From a checkpoint of a small transformer trained on Wikipedia.
Training: a variant of Adam for these matrices, 490M tokens, 7474 steps.
Each number is 128 + 24 x the weight over the matrix's rms, rounded and kept within 0 to 255. Layers, rows and columns count from 0. Numbers have three digits each.

# layer 2 MLP down, 256x2048, rms 0.0308, rows 192-255, columns 128-159
105126132096146116120121118143118114131139116129154091123182113135090099124123112108118125114147
097115133135123097124126120102102125113115108116096159120120130109128166133132137136144106144134
104083139152142141096112124126142141139146138117155146131161143185063164110158130114099106192134
144141164143124148148129135133158117143183152111158090120129090177138217178103121116133135099077
141148155105144139121153129080067155126140121166131123123132150168135117112112168136139133134175
132117159148166120140070122097136149132127087140145140097165127172113089113127141126093151169145
113156189134133135089101120167130138134144133088130100148098164101145106115160096122111075158093
120138155099106138110145195125075082165118129121092151101128116130103113149135110111137148103143
110086136141113145142139159121122129160133138124192112131159136159132052079139105083138143063136
150149133102077112115169127125126131137123152144157100137147123116125107113125116147147136174189
124116125199062143161108073107150132130111134116140123154160103152161136150143107162135139157114
121118078136099113156161133123127099121133113113098147176133102109099138136074126113101171085102
123112118136110154102153127097135129112153098137152125144086153120126049151131123172107152149143
086138124135137127113115154127105125110131140141164138141087137064132110121121114191136100106104
119142115120103140130160143134154102178135129121109131138115094102141126188107101135133185138126
118116138106139115156109165087135118138114111126112157172174152075135095105115161100094129154145
123137124090132161134139091106135110142142113096129169132122112127106121118149152114150116110146
131114114154142102161130134098065162112100119138102141118130085136140168145154100130145142134166
129092153129132103097113124124125117114147132145112081137130088117098146129117123131143169110123
141093129145093129091143113089085097141127131128145130126136128120135131117120158135132126142095
127132170156128164153112144096174116143145104180214152117160096108165171142141115110131107129112
108104152086156124091127143169081123129154091141075113125075155092173173102139113152133183136110
167136148147110142121172134114122118131106132119137127150128135150085101119137136138119135148088
136146079145120143138122108043152108118156135110122102135118146093127173146122124111135159142133
108148127149152125101118141143140093131162099128095114099115167113126164142127129113142127159114
133124106135105170134146149112112141135118158136172147128158140123125126107106105174121116113154
123127167162108141139148117133161138099128122136102122123133124117105149111139138096137160143128
133128146131142139159112108143115153126098136132138082124089077089156117097115166190164112107136
146156111130165128084149113152134120161154164119207188120155133146172076138161102148140099125123
118125102118123142096143145093101130107138150135124094119086173120104127109100108104097109122078
127146094188095142139186149155102124159152079150129158128137117123132155150134131166128113189107
108152137128143159118110126138140141111142132159119100088121189136125097133150134133112138123103
106144145132128151145101132152138117115111131121127136123136115110157152133121139162145124134146
134144180161137146176136134167101122099099147120106102173114118116106116149181163116146079123149
137171109151135114133139088144149157105153128117139149119138117122116133148099156133123143091127
153124100133148075131069089140134131109113185127120089155198137078140122145132129121096111166133
101111116136154129112099149101137124154116133127127138111151142102120096125173143125140095103104
127130100117120138142137109145134158111113124141138152110087070152113109126118145155116087134096
147128145203147096106101112188154113106131081117147126144111116129114118145118141144162141141140
136125106123084110139128143141095115154124082137101135147125143103112171123130117136133094192147
110104104122146157113110111168097106117162134103130147082148113121145133141207080094107112122134
140150139131160091101121146085144133131100123145117134135129157127118119083159121162148166112128
158143128123145150115190120120074126084172114160143162137143140143172103162110106125119096107137
124143124117123144150136151108124121116101146116162143126129121156117127124139152113093116153135
137123162119141106151147108125102137168134125109193138147116124144131163082060142117156153163124
141138121149117123103126132117128113136152084141135120157100105095148179127135100134143167166104
121157097107142107140131137158139127160150179151108104093096156112136106154073143118156123154129
141136120122115123156143117181137124163138161094158094138119080130093106131126151166113121083141
134103085106155147099113163155137190156137114121089124125146111118116119117130109137105124084101
108126116124128152123145093070140130137149133099145111122088146126137152139106125114129167133143
153162175098132104150122102128135124149108154121168126091115150137153137112104130149125125122127
081074108084103124118151105118114129164134126140150143089164127077130114119125137073124101096163
130175137214149151128153130173132111115072146122135171130079126100122116186101088159165108127126
182104157113127102152129149146141118115083082133130116151223130150137121110055138126107175125113
167123152129096126143115145099127125111048117126095138129089155151134167125142176108146123109130
176130129081141133101139107107144120164153133130171128119134162169136111106111119146129154171109
186170148114130117115112129095123158108110124116102119164107131116144136135095171189082140156083
134129084173099127124132097137139128127039127107104117106141143119131111131123139105133160120109
095140157119149214118105119147137118165121124130107096118141133151161096122098071135120117142158
107153124194106136116143104145111146119105120146112122086139133108137112101127120111144144098142
149120096129123078110144117127128132109135110144122155114143112113165104150121156140141108100183
153152144123128161119178104149100124078137106126123090142070097120124126161136151155174177121122
120143135137134143137095109092160116106106145108127126131119126131157109128114093106156150170123
145160098158112140119129135172095081097126111155142141135138136123121141143140110135119168115164